Each number is 128 + 24 x the weight over its row's rms, rounded and kept within 0 to 255. Layers, rows and columns count from 0. Numbers have three digits each. The size before them is the row's rms in percent of the matrix's.

# up: layer 8 MLP up, 3840x768, rms 0.098, rows 2197-2243, columns 64-127
# down: layer 8 MLP down (transposed), 3840x768, rms 0.0138, rows 2197-2242, columns 64-127
up2197 101:125120138160121146094145154175137139128135150128140180121180118120121142107109145112170098124133145139159137103113117126144146152131164170089141153131116120092176139109123110105134100097114104
down2197 102:129107105161093161120106160108095116150104148119140176110100149135134151141129138105120127132135124139140096103126112142078165114131129095092105061128125150138120134101129130129150098152121185
up2198 097:161136108131108114170097129193115131117121129079070108108122150121137172139124156104121116117124115107168070153115154149117110121104140115118095125151145119128112140143164191130112132113140142
down2198 095:120122201120134096128087126159148146138131134113132152152099154112097169184133139156116110142139128116120116141134112116176133170097133140134128142134139120121130144124149136099065121083135095
up2199 105:148116132107130140101154141133107150098145086103133130122153146136124150072114150149150089103136109099109166142132076144133165139147123154151098152141147125151103114150104133085146160097110133
down2199 111:139168119104149133136146134097146127196119100095114132137112135131101093120123143112128128138117138124117110153093109123074151132120075129096102131108155104134139146129139123138097137093128164
up2200 096:171158122098119146092103075128137121110069133118121081158148135113145168139119146164156130129119167124159121147117127160136146109160141130093132134120113103119090130110103161161117124125129123
down2200 110:130114090166111098076100097156127173171101133109111123135135079165112187140198103122124118093138132168142115153101121117095105142152121111120129146161152147169132099166139074141121107111152098
up2201 102:139120102092113116153148157125100106120119101148147150145157144138104115117080106117119111133126095119123137146146131115111139109126112126116107114114091127133089158136086196122121163129130158
down2201 093:115138113152152142147135110108133141137167096205124132131159094146147138099125128135148173150116091112105113089148119120096126190124092138161118169161083146115105149110122126102131128119094104
up2202 106:078128137173112126141127102111156114112130112161113135113137110097137128133124120118168129150156133162133126104121125147133144164096097132122110126148096144127120131113171157093162099145129145
down2202 110:161156145145118114126144150079082154153129102098112158106140106134131104104107095122126115104144113139163111142139149119119161123132153118083144162108154171099147123099103108094212082107117104
up2203 096:073129128115143153154097165174138138148150107115128085137140102146156074157174125128103146132119158126098141162114111150119142117141136120125116113064108155137134077088090110106079119120124093
down2203 087:104145095135086116132138103160136100157152149091096143142129134154126160116128143096133121113165140131131109125108102130114109112117098105108135171114137093087143144130181115149106117111159102
up2204 097:133131162153132131121141141158123162155120116103104072134090106112135139109111098122147108106106125200132142142122114135166153126165157093134128168123151088130103096177129134125080152120138113
down2204 107:139142104123129120157119114115092116102098117153095110118143112112082097116132144130142133115172147098137153123122093107091127122124127100172134180160157132142118137162128181088138108130132141
up2205 102:112157124130140176126133153088137130159156150105149100092162129125126099171155100105156127115100141087084133121138121103134127178127108113080143159117134137105163146103123133155090148109173127
down2205 103:129143105134143151182116195154085114121159155160129156141125124120082114092117098152111142140147100140091170130132157139133093157097124121109118109119170145117125153137126117154127144121056130
up2206 101:098149129130127044123131159131104097194180086114091125182139097140148115136122119157118133112106109104154117138157116167101136135108160076136133145116136131139145136141114139132131161151089166
down2206 101:135128174111152152130136073089117099128170137080169104071141088142126127116099110157128113137128120138147122152152102140122121107118088109116137128151103153110106129141119135156081128162101108
up2207 097:142139121127137075121106094157128150108120123125113137135153104123075147150130151106121154137106193141153126156111126140125104129112154158120144137150130135081138144135157158103126117146115109
down2207 100:126136065116145162124077091088125103147103206162126141134147116104119170119099146130155130130136121153085124143108139154135135135135107185167143103100108105145127142151082137109104127130146147
up2208 095:117146179122127134103131159130153140069134092126137122142129117153063141108082148093146167134090128122160152136127142128123098130136118134115136109153074124149078100101099128121128112157091069
down2208 100:133093122088137109114101191145162095091112153167132146089088143170137171114093099111143097115152139113123128153101102116096174127148143118108136119111134094091134102137192123121147109142126153
up2209 111:103143115141142124148119106104144096159109129118132149148153131130179122066158135108161115167117116115172116138128101150131124103133130118140117130108085101103144155093167145128110114071160103
down2209 105:110150090172136097116175129113088116174122101150130104141122087136149103119120143159147207154099114080170098094119135187165139140124146136155124115179143094138128108096206136148160116071169166
up2210 092:153133129166107163118136138128097128164081152117121097118082133154120133105100133091115164144112107106129093151148191122092136141140140138096153120131150098144128138090133087122137126157111139
down2210 105:117132125101151079123144115091153154105125123127137106132139117074125213118110156168132113170138167094102138113093143118125115163126141122132128126092096128152084094121112138092157148176102137
up2211 099:161087165146101136093111117139101098190126159111123166113151114120147180126125146133149154099104187137148150092118116127114161156132075076145127102166097093094166174171145144127142137109146135
down2211 091:113164097129161158166131112101091065140107119155097146111168093126108150112108168118116128114136134100113153117116135125143128125119153124128128110099104163106102120109114139116122107122107164
up2212 098:131086125151103157097124103133111126131107134106145170086116176079157156112128135116122165113082140152088137160145109114112090120116119088116106129167156106140127122113134107095153112127138122
down2212 100:123142152133125072157119122082105123123130136164086136124128084162112088165179095143129105073116187135105120109152132099123116140139093150121122108114110098179167130146119144145119075161134129
up2213 103:155160145135115164156108139141133099085149144096130144104141165088152141123101111109082115094082106107131108081140126122124119108151115171141168104140186128124152164160132146158116102101148120
down2213 094:185150090107166149130101103139142093137085100142105136104116128152097145165130134156131110120097108140144136114084130086143083131127121151125134135163101115118146149081128120121125153172119162
up2214 108:130127142095127114136093126138131103094086131101123130152122121149142115115096130118119119166128128154115128107150074130131084155112076114121153158102126171131120123118166185124140168117142127
down2214 105:139105136152120080091129140139121129116150099085157136129146135098119128159111138129105130173131125136123112099122131168146136108085105146120113155120111162160107150137138135124115144155100106
up2215 096:098165119123105120135139099132159157124097156112139110164102103158141087142130127118109185168100083133127102114108105165109142130114101131148171086155161126148180150130086111110141165126157116
down2215 097:115103145143170129133109112115130130187092113140125168147146167118140137128131140109111160139183102147140175118149130110143171146118133132131125122157091152141135140162119130107135163099166136
up2216 087:132091159089108127167134160153130160134104121137124133142123110204132145132139186118135127117123102137129139131145147117123108109106111084147105126167153098119108150135111157085135130117131133
down2216 106:106159126112101172113107129111148126154193153164103139103089138103124109141117128158133125105127136131154141115138127088105130169095156121169121130067096116095104106096148147155106141102087138
up2217 102:108198140148093128130133096125126127107139129132129104109154102131123115170109114082078149157122101134109098114142126169148119152093122156093139177139102113151095121131133123141081105116157130
down2217 113:106144144175103152133138155123139109173128109153123171119146132187126113123142158121175156101123135141189127111140137113139137180128119168143130151107103117075118114130140170160161121117171123
up2218 096:165146157096123076126184149126085106143144132131182153114090139143139070122117126110095208111118137139131094097150115110141141151079163153107139122109134170120143127080146118110140153134167163
down2218 097:171143129121144115163153092126105124112103137131147103137109139139148127150136083140112101068126135146109103123135143127150114112083151161115144139116121135136157159143078134123119130079116093
up2219 101:098146121120138100145129126135113137149149119163163162102130132126105158105072127137108161118105158130133134138137112142080141121139108108115116129104133120128138106099128120091137111139117145
down2219 091:141127141093146156098146129136113133105112148085124120151118096158135097154124149145159133102126140130159155156108157111122116151110106149108119094116112136105105131190117160157133095114149162
up2220 095:126134110116114115149113136123117151102160123123088127125134077149118107168145126126136121132163132121083111109173120120129157109130111113150177138114148156080136124127027137112139150128123152
down2220 107:112106132109117124158128134120137124186131126127129141132148138084109153168147122121156146143116148102138133110130116107129138122138076137150117134121120157122113109099111170095118135114124138
up2221 098:125118113122192139116111147120169154107145164114101126111142117180127160107106148203146143137144091116132120118122145126135155134113120113129149115117114104158110083135132153123164149165114141
down2221 105:146124134148098137106106135110154139144094154140126150187104111115137132152146102116149107116120124126106178112152143116123110144142131139160146141117134109136130113121139110117096127137091117
up2222 106:132128101148162094158113164104116139129130170127115141147108139140151135147088110146112089166115161073163113125062145102096114103099138133143168142113073187130213119107137085137155105136174128
down2222 108:118135135171137086085112149140101186119123104118139167151125124126145158131157152114114128112133170132176150133124126105112108136100118153129101155128159128095161172141130087165162131065102144
up2223 097:158142134146136136118129146142137092125139144107096134131115111192152173087116119121130111150163083107109109178120159141153112145114133128141132125190117133099180130082136138133139129150100135
down2223 094:103086139132182109158121120121099168086139124140090132091097125113094111122119155099153085134103120146159122115135145161154147126129117150130119152158121152128134069090118124087157111133110133
up2224 099:145142109124140169138145147150090128161133128132137104121105150107124116110120155166118139122121109092122114135147107121123125125132122157095146154092159115157147144142110162120136140058169112
down2224 111:160157142136116146135157159102114115119151095128104132136122116112120123105156166124173126065137102157143136168078106138128142129097138110062171138079146131111117100109112120126127143125109143
up2225 097:137112151152153102062113102119126101114178081158132147168114107118141128116138134110136109132118145132182157123109141087163111159127134151121116128126191117123164107120157153108167080090115117
down2225 099:116143150129129124070152123109161137150107116152120145145135092129179158137138139129133151079146133136048103119112098138109121168147135065121122120131095121118103136097109106111123129169125124
up2226 101:084128110085148123126129116135174160202134138155159110108117095126123121172110092158096105106104085144136093117122125116152094189154106086133075117116114117155139115108147112157161122145137144
down2226 081:116129146119126164139089123092153102148156116136136143111069159121045099133104128091152127107124154122113154101162137166139134120111129112090123165121144125127129176118097106164148128106137168
up2227 106:106134122113141126094117119129168092119091174123136138159094129120129067091086141080138130133145107156155141156128168157103147169105135098138179083112088164110119137109129109136151126122107124
down2227 097:139142130150163106087115100142098133167143078100109147086111143120118141105158185145174117169139154139162149172159144122162167089114112156131129096178118158108120139139173158140123134112139154
up2228 102:111108101169114150114124161132086160087105126136142171139117105122097104079161119116146160134102117150107168142106142110139178096149150113099120131119150112116135108107096095123097147116103133
down2228 081:150127141135111164108126133132145150089151129091144093145107073145156107144125134128150159122143134120129106096133161137075106127122159129119114104100137082138169139121104118113126127139155082
up2229 100:132099146145137101129083141191090129157143138137136149118127097103109132117135150136122116112106114147138090123122140167110121148108186103113127167098141121110104126146106100101112117145164141
down2229 124:121131096153140099097127146095092137153121110115133097140145127169114124157146107165111090129157135131116143134084102132140153078111126119141095124101174097121098102109099163101175109118121163
up2230 102:141109112105094155132141143140110165098107122140096154137155141152156104104176104140136114155129157125106146158111157110133114134108149145123109144144100113159107156084131133140119126119132131
down2230 114:164110111112110164091094169139127117126151102136111115132159139163126108163162151124067107114176115095097101139077129121135112092128176141090131168122131156167123154129155120141108147139126177
up2231 105:113140166118153125152087116129129137119133176125145148150132179149098156158153135156149088095110113111077139112115150135103112146131132158114153163102145187115148104122153098114080095081136153
down2231 105:129137133136108133103141147133106148117173104140118123142124120107160102102148147118125100098122134142093131143137136091113132101119127082141129145138089114105129143150086113119090144108149128
up2232 102:114097102158104169118124137140124127113126121113069119171124081116157115133114124162125139139135082155120136100116160120117150141115120146174129093107128136113102142097126156139090145124127125
down2232 101:089098100125134118127148119108124167134146165174095162083118133085111145109144079117139135114147109133161151125098117131131140154113148131133147156103121135158153138134131126114136130113144145
up2233 110:115149167137157148120173131111119140114092135164115109114090144130164126145127142141105158106147141063142130157159147130117111142101149129154126106131097119121102115127088095133101183188114125
down2233 107:146141156095110117120125148138098156125132082115103094090123123182096085120117125121165125111195123114137172118168134129113105164099118137113115151133099124127109168114121117129101148162079124
up2234 103:081123152119167133138128158100157109116121151126125138171123155154121135167138114137120117130095137113093110119137153123157120110164153133153120119112086108104143111143112142144113105094150113
down2234 093:120131123129118107137148096140112137150091062108144141109138159129105104149107110098172145086169121174117154102101171108125115133174126113113106163137150128077105133102146093119134161141109123
up2235 110:124148122146142115150124131117182120110089144119102131113129144143102129103136121091166135086139128141123142109136156173120090166127177160062118159097099151134117115159151140117128101123138123
down2235 092:111126076093114129149096106131113153148113116140121103129127172128127142137167099136117144120081163151120101131136098142072118129113154131152126164136093154135147093119123128143103113105105129
up2236 096:112115132085116161166125133133101107114165114088123165162123094110095082144096094116089159138128114095135125108160134169146154139147161124130127123145120165152112126125095118148127118100138154
down2236 088:156171186110160115120137081102144117133128097127161149119079113121096116126126106157106139117094162110149140125133095110159139132089133158078108170124132137141165133101116119094180112142127143
up2237 105:114116139123104135090109107124130116105113111119130142110127112122128138119099109090107125106133128111121102129117120099124153089135131145135145145108105164085124102120092147152101085176112074
down2237 103:094149130128137073107144141114093175100115146158164111093131137128121137152096107129099125109084107162154143123108127101111135140147126136109111128117099129122173140155136169122147100174099167
up2238 098:138122079140147109126086134114149144113090142127156142103160099140147163167144154114124152086162161110116162090190112079148141146126172142159110133130117125111131132171109138119106170141179148
down2238 117:134110122148143110115173146135144109132168087150099129108105141090130141126162088129161110143141150134113133131144155154142129098103103137137139164158100136105152125150162191130128140121102099
up2239 100:085143114136125209160088068127147163170101102071128143184168164124139145161144112143099089144136108109167118175153090147173093099123112093068137177152135086147148136119101101089143116153132121
down2239 104:116139107128149154135173105156137117106068114126124155115061112116103133163120136143170164120127092122122103117118134082195128120116140147072149100181147136067146177128135130139179151132160137
up2240 118:112123136135100144172133111093123122103158176122140140098120145102127130151081137143117132122144115107124104120108183159118097102118103149123085132105111163126106128133139101140142168121119133
down2240 110:157091163115142178199098100133137148158142123121140138117143113169123088108121114113119132138132121145118168141129111103133125153073077137131150132121098074117103170134216150156161151112137101
up2241 099:139090150157160103149126093128116119103143135130173096152140160136122113138096136124145111133139105135160078125131145121127135138139133172089150128138189119115128096129130102128166143083116149
down2241 112:119137139116140158113154141095109121125128185116148135132094129106117121140114126142097096149128131154142099159122116165089132168166085123108126118117129123107120138135138143120171116149094111
up2242 101:172150125152133161095138130143138140118113136137139158171138097142126092164130133116127110170192107174095146115115109154150123138110088142110138115134102125109119084119152151129102147140102143
down2242 097:130159154100169160159142141121151123165120128114194143175092105129118123164150128082112110124134117124117169147137136148156175122147128137156144135149155099142100143129097117089135185181168126
up2243 107:122157107165095112144104129149130130126126132104121121079131193127114091136122088172088150129177143125127182101123172145129151137113126155135141143098103117113069099145141101131161127111104130